{"hidden_size": 128, "num_key_value_heads": 2, "head_dim": 64, "intermediate_size": 512, "norm_eps": 1e-05, "attn_scale": 0.156, "init": "uniform", "init_std_qkv": 0.0648, "init_std_down": 0.0, "learning_rate": 0.00416, "lr_mult_o": 1.5, "decay_shape": "linear", "doc_mask": false}
Each number is 50 + 12 x the weight over the matrix's rms, rounded and kept within 0 to 99. Layers, rows and columns count from 0.

# k: layer 5 attention key, 128x128, rms 0.169, rows 60-63, columns 0-63
# q: layer 5 attention query, 128x128, rms 0.165, rows 61-63, columns 0-63
# v: layer 5 attention value, 128x128, rms 0.16, rows 0-6, columns 0-63
# o: layer 5 attention output (transposed), 128x128, rms 0.22, rows 0-6, columns 0-63
k60:34 77 22 74 64 62 52 45 56 32 62 33 40 43 17 45 49 58 55 55 37 38 38 24 41 00 56 57 30 54 35 45 51 62 43 22 70 72 63 55 62 35 50 40 53 23 41 49 45 53 41 49 60 53 47 43 49 66 53 22 84 53 43 53
q61:44 42 45 58 49 58 61 55 46 50 72 51 60 49 35 52 49 67 44 54 48 40 44 49 63 47 30 38 34 45 45 46 40 64 49 57 49 66 55 29 49 33 63 54 50 46 41 47 49 41 61 57 43 59 53 41 45 50 61 45 81 56 49 33
k61:53 33 43 61 73 51 62 38 52 51 34 54 62 29 42 33 41 79 36 46 44 33 45 45 55 33 52 68 28 80 40 38 59 54 42 46 60 65 62 69 55 34 66 50 35 48 71 60 54 49 56 59 58 47 51 41 45 46 61 51 37 45 64 56
q62:53 63 60 47 51 34 45 60 65 56 46 49 42 58 63 49 35 27 45 69 51 47 50 53 44 57 52 55 47 49 55 34 33 65 48 59 49 63 50 44 52 58 41 38 53 61 48 69 50 38 41 43 41 48 44 69 56 51 55 58 42 57 39 48
k62:42 76 55 49 38 47 35 49 50 43 36 31 50 62 62 43 64 31 41 52 59 36 44 39 68 64 52 46 59 34 57 57 30 38 61 59 56 45 35 32 29 31 29 56 61 67 46 66 45 44 64 74 53 27 62 55 51 45 30 35 54 51 50 37
q63:70 43 56 65 68 57 43 48 44 66 49 56 44 50 61 51 28 30 52 24 17 38 33 32 52 60 39 43 45 47 59 60 48 43 64 45 28 29 27 62 47 40 78 60 83 43 74 66 35 58 59 54 58 71 48 51 34 60 61 48 66 65 36 33
k63:52 43 48 50 63 53 63 66 63 42 47 61 51 55 44 35 43 11 42 51 58 38 62 43 47 39 52 77 54 47 70 45 55 39 66 40 50 49 48 35 51 59 52 50 63 48 66 41 46 56 41 69 50 59 37 56 30 63 57 35 58 61 47 53
v0:64 40 61 62 54 30 34 42 59 35 61 39 41 50 23 28 50 57 50 56 58 67 54 44 59 59 42 54 48 60 93 31 66 44 68 53 58 19 54 48 28 53 57 42 48 44 50 55 45 43 52 42 64 21 45 52 83 85 52 34 67 51 31 60
o0:41 62 63 61 45 55 26 44 67 75 39 49 47 40 88 41 37 56 45 59 49 60 56 61 41 56 22 38 57 35 34 70 41 37 33 22 45 71 42 58 61 49 54 42 49 55 49 48 60 58 43 75 23 73 57 50 31 27 41 66 69 70 53 24
v1:35 63 43 55 43 71 54 17 30 41 54 45 59 66 63 52 29 50 55 41 67 59 44 28 52 59 27 50 62 75 62 51 45 74 49 69 50 57 43 43 31 20 42 25 80 25 59 23 78 73 53 57 50 80 46 70 62 57 52 57 60 40 45 55
o1:55 56 25 56 40 35 47 80 67 50 54 63 49 36 58 63 63 45 49 41 28 77 74 75 35 50 47 46 41 34 38 41 27 51 33 28 39 47 40 59 37 76 56 96 49 59 47 57 38 32 49 40 69 16 44 62 66 42 56 53 46 46 60 43
v2:65 41 45 39 38 44 70 34 66 37 38 41 55 64 35 35 15 28 48 65 68 49 63 59 25 61 86 52 39 27 72 34 65 54 59 69 50 65 30 57 55 36 70 27 63 44 54 30 49 58 55 53 19 52 29 72 57 53 62 56 68 50 60 09
o2:33 30 66 64 65 41 47 45 16 46 57 74 55 34 71 61 33 82 40 35 54 62 32 46 50 40 42 37 69 68 27 48 47 43 40 40 37 47 56 36 77 56 38 70 04 51 48 41 60 44 66 45 56 69 59 35 35 38 36 50 45 41 61 87
v3:48 72 46 56 81 81 25 47 71 69 60 53 34 59 46 48 25 39 65 30 54 41 43 74 46 49 34 60 33 57 46 32 54 37 54 53 60 19 42 46 40 44 60 76 39 49 35 35 48 38 44 16 12 52 37 46 63 49 56 59 92 39 51 32
o3:61 25 42 48 22 22 45 49 53 36 44 65 60 60 61 45 75 82 32 68 71 35 48 40 33 59 33 46 64 36 58 51 42 66 74 31 28 86 44 53 38 56 09 38 45 55 58 44 67 48 55 78 61 51 40 67 39 53 40 50 40 49 54 70
v4:53 53 41 69 49 66 46 50 53 46 58 30 34 30 34 61 42 36 45 36 50 50 71 64 35 74 39 71 70 32 54 68 68 51 54 71 32 71 63 64 51 62 56 34 46 47 47 80 39 60 76 42 17 43 46 69 38 47 64 36 71 25 49 46
o4:52 57 48 52 55 35 41 31 61 58 41 58 51 52 60 17 41 84 44 49 72 46 29 43 61 33 74 40 41 67 43 59 28 60 38 63 70 51 54 57 52 46 38 64 51 51 27 18 58 64 37 58 71 49 60 25 48 54 53 60 49 62 45 47
v5:56 48 46 47 59 47 49 77 38 57 60 44 63 25 35 62 37 50 53 34 63 70 62 53 44 54 47 41 85 32 48 48 26 54 18 70 46 45 77 47 52 56 57 56 50 54 54 50 47 50 61 38 68 60 46 48 45 51 58 51 60 44 62 58
o5:61 66 66 42 48 56 49 32 44 46 54 32 13 62 46 61 72 62 57 61 46 31 57 46 41 23 71 32 15 77 35 63 61 44 50 35 48 43 43 61 59 30 41 46 64 50 50 44 44 56 33 46 54 55 44 46 56 47 54 47 40 68 42 48
v6:17 45 51 42 53 75 51 32 42 39 51 57 42 46 32 55 32 36 46 29 55 48 51 38 46 38 63 46 71 42 33 53 59 43 36 61 10 38 65 51 33 43 66 18 73 38 78 41 55 49 65 68 68 53 54 50 53 37 24 45 57 49 33 34
o6:77 41 39 54 72 33 23 61 59 55 72 44 38 53 72 47 38 75 34 44 52 41 54 44 58 39 60 77 37 56 43 43 24 51 62 49 62 49 41 52 59 47 48 76 40 55 22 41 44 51 52 23 36 60 42 63 42 59 71 54 70 71 27 63